{
  "n_layer": 14,
  "d_model": 96,
  "n_head": 3,
  "n_kv_head": 1,
  "head_dim": 32,
  "d_mlp": 128,
  "vocab_size": 2048,
  "activation": "swiglu",
  "norm": "rmsnorm",
  "norm_place": "pre",
  "norm_eps": 1e-05,
  "positions": "rope",
  "rope_base": 23800.0,
  "rope_fraction": 1.0,
  "qk_norm": true,
  "attn_scale": 0.177,
  "bias": "all",
  "tie_embeddings": true,
  "parallel_block": false,
  "init": "normal",
  "init_std_qkv": 0.0463,
  "init_std_o": 0.0,
  "init_std_up": 0.0463,
  "init_std_down": 0.0,
  "optimizer": "adam_variant",
  "lr": 0.003,
  "lr_mult_qkv": 0.5,
  "lr_mult_up": 1.31,
  "beta1": 0.95,
  "beta2": 0.99,
  "lr_head": 0.00638,
  "grad_clip": 0.5,
  "warmup_steps": 318,
  "schedule": "wsd",
  "decay_fraction": 0.711,
  "decay_shape": "linear",
  "final_lr_fraction": 0.1,
  "batch_tokens": [16384, 32768, 49152],
  "seq_len": 512,
  "doc_mask": true,
  "train_tokens": 114900000,
  "steps": 3533,
  "dataset": "wikipedia_en"
}
Each number is 128 + 32 x the weight over its row's rms, rounded and kept within 0 to 255. Layers, rows and columns count from 0. The size above them is the row's rms in percent of the matrix's.

# layer 11 attention value, 32x96, rms 0.0525, rows 0-31, columns 0-95
size [106 107  93  98 108  98  98  97 101 108  96 100 103 109 103 103  97  90  93 102  97 104 100  96 104  97  96 108 100  98  91  94]
[[169 102 157 183 142 155 167 154  97 139 127 136 104  91 120  63 108 117 108 170 117 133 128 165  70 132  97 169 110 161 123 158 129 116 129 195  87 126 101 145  95 182 172 100 114 116  99 140 162 112 115 159 116 191 184 111 162 104 126  78 129  96 161  85 116 115  33 134 112  86 166 145 186 193 180 155 152 112 162 134 124 107  90 118 125 127 136 161 146 119 112 194 105 131 105 139]
 [126 140 139 195 148  74  69 121 118 196 162 160  90 156 103 159  88 157 127 113  99 117 117 172 119 174  40 157 114 161 107 127 104 107 107 136 167 149 129 117 104 136 105 169 157  94  45 180 147 155 107  78 123 173 184 117 126 116 174 119  89  90 134 112  73 196 168 128 149  97 100 162 135 178 102 155 103 139 126  90 105 155 137 110 110 168 138 120 144 106 119 134 115 110 136 107]
 [129 179 163 135 115 121  59 129 149 120 146  89 141 131  84 171 143 124 127 153 117 158 113 187  85  61 147 114  92 141 145 181 134 148 137 143 142  81 131 201 182 114 139  62 169 114 122 132 122 193 139  99  87 153  80 146 105  94  81 109 126 103 138 142  93  92 159 170 133 112 175 113 170 155  71 129 124 165  68 154  92  99 107 155  92 146 100 152  86 161 129 161 100 136 101 165]
 [156 112 121 122 180 147 157 113 115 164 116 100 155  98  99 153 144 112  88 129 151 180 123  90 151 116 161 113 126 163 101 112  79 128  80 140 122  92 108 130 134 189 123 138 122  98 138 172 165 103 164 114 139  99 135 175 161 160 129 136  92 133  77  88  75 151 126 145 139 150 107  70 138 130 179  92 118 120 120  85 128 177 137  85 117  31  72 196 104 102 152 115 163  40 146  86]
 [118 124 192  62 165 168  86 157  38  94 155 134 174 132 162 143  52 124 138 123 110 152  85 127  66 128  87 147 174 149 150 109 115  90 106 117 165 110 152 121 107 107  91 118  81 184 135  84 124 120  97  80 122 193 109 106 111 129 144 136 174 124 168 138 144 130 132  79 127  99 109  94 108  95 101 141 124 162  96 121 118 147 143 198 113 100 104 182 135 100 170 144 100 115  86 139]
 [134 134 101 133 132 100 195 110  72 138 179 164 186 113 102 113 177 117  98  91 104 123 155 123 152 141 114 111 161  81 140  73 123 102 128  94 115 114 100 128 101 162 116 130 119 163 136 144 137 164 131 109 114 153 113 143  74 106 124 122  61  98 127 151 117 170  44 136 120 137 173 127  68 133  82  85 124 104 133 130 127 117 131 164 149 155  72 108 136  87 120  55 185 102  60  50]
 [141  86 149 116  71 180  92 135 130 139 112 102 144 126 131  89 148 165 119 121 182  74 166  95 111  98 113 163 119  54 121 148 143 169  64 134 133  79 101 169 189  83  94  96 149 119 137 124 171 118 123  76 145 103  80 106 146  61 102 164 187 145 116 126 162 148 146 130 118 109 113 186 150 165 144 110 118 173 146  90 107 126 148 207 197 139 146 137 120 104 164 144 119 155 154 119]
 [100 117 151 118 170  94  97 131  92 140 128  91 176 115 127 105 131 134 120 156  95 132 121 132 158 156 116 129 177  85  88  94 132  89 116  95 133 123 117 190 140 164 151  74 137 144 190  65 170 174 134 155 178 114 138 128  72 143 147 142 115 169 135 169 166  99 122 155 111 164  62 165 132 144 193  83 115 143  83 136  94 124  93 150  66 189 138 146  70 147 107 164 100 188 159 112]
 [160 118 100 121 186 110 150 150 100 102 146 142 108 181 176  75 129 138 199 138  91 101 118 157 125 185 129 119 180 130  86 126 162 168  85 143 122 136 162  87 138 114 107 146  66 109 130 105 131 132 129 137 157 179 129 165 140 127  50 102  75  83 132 144 119  95 146  87 113 139 124  62 118 157 117 158 118 155 172 108  72 130 138 123 105 173  83 152 150 169 166  94  78 188 164 165]
 [152 156 114  73 148  85 126 130  69 130 115 115 136 139 141 156 108 121 109  98 135  96 164  64 103 111  86 159  88 155 132  97 169 184  89  96 115 117 163 129 171 102 105 131 149 175 157 161  58 129 173 128  94 141 141 140 183 128 124  91 101 122  83  95 207 148  61 178 135  82 115 136 122  83 165 154 148 121 161 118 113 164 144 168  87 162 121 122 193 149 137  82 108  93  97 148]
 [142 133 120 167 165 138 113 132 172 170 176 151 123  95 151  77  67 171 136 149 124 132 137 108 107 140  80 106 152 147 185 119  77 223 163  98 148 134  88 143  64 160 156 137 135 140 126 121 102 153 151 137 113 135 146 157 179  89 156 174 113 130 114 163 151 130 135 147 142 157 112 103 162  69  94 114 158  91 104 158 114 159 142  86 107 153 108 160  92 108 187  91  78  93  59 175]
 [120 132 123  64 136 138  83 137 136 149 106 192 141  99 151 106 138  90 191 118 127 169 136 122 141 126 123  70  88 146 132 150 161 128 122 104 169 119  66 175  99 113 124 167 173  66 170  57  87 138 103 139 136  92 163  79 168 105 149  66 108 101 103 122 149 135  99  83 124 143 129 115 107 146 100 202 173 154 106  80 107 127  86  51 133 133  85 103 127  80 144 123 146 139 155 123]
 [118 146 137 126 186  92 112 103  95 145  99 110  69  64 110 154 205 143 110 193 129 131 131 161 150 130  87 129 185 165 130  54  90  94 119 147 165 126 184 137  97 156 148 135 121 110  90 179  77 111 163 118 151 175  63 122 143 196 127 138 110 144 152  96 107 153 142 150 165 164 185 107 148  51 109 143 127 122 172 130 152 144 112  98 147 126 146 128 163 131 103 104 105 119 138  87]
 [124 137 109 137 160 102 130 124  90 166 134 108  97 150 134 155 145 155 140 110 122 104  84 122 102 135 110 109 184  97 115 107 108 161 132  91  79 117  89 173 194 147 163 147 195 157 137 123 121 156 127 102  73  92 117 101 170  78 152 189 181 124 106 126  90 165  81 105 126  96 134 151 123  72 127 206 100  61 160 118 146 107 122 116  67  94  91 133 165 133  91 105  61 139 181 135]
 [191 138 202 165 147 178 172 131 127 147 114 108 140 153 138 167 122 137 151 137  69 144  36 149 159 185 106  85 220 171  95 104 135  91 135  99 158 101 127  89  73 126 108 154 169 126 138 172 113  74 110 119  81 108 100 123 147 119  98 131 110 101  89 126 162 151 105 145  60 153 163 164 107 123 164 112 140 128 133  91 120 130 108 126 150 162 102 149 109 159 166 121 135 106  86  96]
 [105 117 159 123 125 203 143 127 101 217 118 193  85 122 125 210 128 119 126 104 126 109 157 152 145 182  98 168 150 113 133 138 172  81  92 122  31 124 129  95  93 103 137 166 120 103 144 124 136  99 154  91 135 206 124 188 185  64 152 123 115 129 145  71 106 125 135 104 120 111 125  99 143 153 159 136 149 120  70 126  99 147 140 153 135 113 133 126 134 144 130 155  90 139  78 143]
 [183 122 115 146 128 102 106 150 163 174 171  72  72  96 135 126 135  73 180  34 114 169 148 159 100 152  75  95 161 123 117 109 101 179  92 134  73 128  67 124 149 136 131 107 146 151 150 146 113 154  68 172 141 161 114 112 144 178 131 129 105 111 109 121 106  44 102 137 157 117 100 162  90 109 111 132 120 203 125 143 127 102 113 142 165 169 131 151  93 163 127 116  95  96  94 127]
 [133 131 160 138 223 129 129 140 179 129 169 114 139  94  85 145  74 134 108  59 147 109 125 132 120 142 103 138 121 146 103 144 136 120 148  77 150  92 156  98 116 135 143 135 154  90  98  99  86 195 179 169 123 154 111  93 160 140 136  78 182  59 121 154 140 163 185 135 132 160 116 118 122 100 128  80 146 145 150  92 167 138 143 145 152  51  87  94 161 133 128 104  57 137 188 129]
 [129 192 134 111  59 159 123 105 156 136 115 157  81 123 159  82 126 153  88 167 144  68 116 143  81 106 144 142 150 169  74 178 144 169 106  92 114  83 167 115 148 106 150 174 120 195 152  80 167 168 168 101 131 109 156 123  81 161 196 140 115 133 131 127 126 116 103 105 102 178  51 135 160  84 143 124 148 139 131 107 182 108 160  91 154 132 148 167 145 118 108 120  94  93 174 129]
 [121 138 107  73 129  63 119 105 120 158 171 103 132 130 114 159 105 115 120  89 157 135 129 136  95 103 112 161 142 146 160 139 134 108  50 124 150  76 122 145 146 176  98 149 146  84 104 186 169 104  88 113 176  70 124 110 104 177 145 160 176 141 162 137 156  82 165 175 135 195 149 104 136  90 116 154 163 126 128 110 173  85 166 145  77 131 142 175 139 151 135  55 111 102  99 196]
 [121 159  36 120 116 181 132 114 122 100 104 130 103 117 189 155 108 159 100  81 165 192 110 150 118 108  83 169 171 196 125 160  84  58  73 163 132 106 141  84 113 132 117 112 165 119  66 130 164 145 184 144 124  91 112 145 121 204 149 163 114  90 133 132 102 143 139 151 109  69 128 125 128 149  95 144 103 117 143 115 135 125 152 114  97 137 141  82  81 146 137 110  82  73 124 113]
 [208 107 148 156 118  95 105 130 134  85 126 149 203 130 134 164 153 118  79 167  99 101 148 114 198  87 148 127 130 135 186 150 121 112  95 155 156 133  53 148 113  80 131 104 140 148 155  93  73 126  94 115 117 136 137 113 151 115 134 138 124 115 102  92  78  77 111  79 128 120 129  80 133 166 117 158 161 114 165 140 100 151 129 135 156 108 172 130 161 170  96 127  73  22 151 105]
 [128 148 156 121  96 150  89 110 160 180  98 138 133 131 111  85 168 168 142 119 102 153 164 151 159 171 151  84  61 135 121  85 161 152 113 167 160 136 127  99 117 167 121 120  86  45 126 100 126 131 111 122 112 136 168 154 141 139 216 212  95  97 144 172 123 113 111 126 135  90 109  65 157 114 120  71 120 145 119  86 116 150 120 110 130  54 155 164 175 168 156 109 160 169 119 147]
 [174 111 132 133 116 121 157 156 135 176 118 125 114 196  94 104  89  92 186 141 102 121 158 163 101 139 132 177  87 201 129 143 136 108 112 123  98 151  95  95  89 156 124 124 124 133 136  97 126 169 125 128 114 181 102 140 198 110 133 182 173 136 176 217 120 166 100 169 113 182 184 126 158  94 146 135 168 186 167 150  60 146 108 161 119 120 136 103 112 107 109  75  99 121 127 123]
 [ 66 129 134 110 135 133 165 140 117 125 139 124  66 149  91 120 136  63 143  95 110  96 120 142  74 205 100 103 156  98 113 165 150  76 111 140 114 122 160 170 147  97 144 120  63 137 126 177 184 140 152  88 133 135 123 131 146  88 112 180 137 129 140 162 118  94 116 147  95 140 146 227 130 133 127 134  63 137 160 144 135 196 120 107 110 100 117 118 133 216  94  87 161  86 110 125]
 [160  68  89  93  66 106 170 139 116  75 180 144 105 130 130  89  84 105 164 149 168  96  99 192 164  85 161  82 187 111 175 113 126 131 140 130 172 122 103 117  96 184 114 142  69 132 101  92  97 140  96 147 102  94  82 109 169  93 125  86  90 109 110  98  80 174 104 141 107 110  93 142 125 173 141  65 144 131 150 182 133 159 121  93 137 100 116  96 137 135 145 132 110 176 141 111]
 [110 127 179  93 122 118 108 107 121 117 140  59 110 119 174 155  67 108 117 154  50 142 117  88 108 185 128 122  86 110 132 124  85 178  63 113 100 123 120 108 167 155 119 167  90 125  90 157  64 144 125 112 103 113 111 158 152 114 157 147 194 108 171 112 140 170 163 144  93 209 128 103 126 175  89 115 114 146 168 172 113 125 102 123 135 159 120 146 130 114 161  69 169 147 173  78]
 [ 89 123 113 157 105 131 137 140 109 157 114  96 101 151 124 148 147 116 136 158 139 122 101  93 166 143  82  67 109  66 157 200 183  96 125 138 105 109 160  99 142 140 107 102 135 116 109 166  95 150 147 155 135 144 110 104 125 166 194 104  65 142  67 170 149 142 186  26 101 148  78 121 162 106 111 147 106 166  69  97 150 120  67 161 119 118 160 118 132  98 113 149 180 131 115  93]
 [130 133 105  86 131  68 153 128 115 126 107 127 150 130 155  93 112 139 113 136 135 163 151 105 142  93 156  82 126 125 102 174 100  98 106 134 141 132 186 170 122  90  68 123  55  82 203 148 162 108 144  82 107 215 106  86 169 108 141 125 154 156 111 179  76  81 158 141 128 128 122 158 145 135 118  76 126  96  55 124 109 117 100 169 103  78 154 141 120 119 156 125 123 190 170  87]
 [131 159  72 157 117  92 145 138 156 144 147 108 169  95 157  96 138  98 122 100 112 103 102 215 137 137 112 165 106 142 177 211  83 130 128 109 117 113 103 188 115 111 140 145  92  93 125 172 125 108 112  89 113  95 118 121 175 113 170 124  94  93 144 161 122 136 118 107 103  92 116  11 142 120 176 170 148 160 160 125 160 144 163 117 147 143 136 132 109 173 173 178 165 139 157 178]
 [194 128 123 103 106  96 127 114 200 173 127 183 133 145 169 106 136 122  80 161 129 106 155 150 136 142  83 145 120 176 123  90 174  98  93 152 175 147  95  93 142 113 101 153 104  96 111  72 124 190 167 123 113  92 103 153 134 142  73  79 187  99 117 136 106 139 119 117  84  70 146 154  96  46 122 102 116 125 168 168 129 120  96 111 112 165 152 156  68 141 154 180 137 129 166 156]
 [122 145 148 120 124  74 138 125 136 120 138 130 110 168 135 126 154  71 136 155 146 197 144 133 122 190 152 143  83 112 116 122 118 141 109 102  90  93 131 140 103 151 104  92 149 144 143 129 174 178  68 165 141 127  80 140 163 121 198  90 144 118 119  97 182 205 137 110 167  94 163 135 119  87  98 131  81  42 136 122 114 123 131 106 213 149 143 126 149 185 164 161  68 114 108  91]]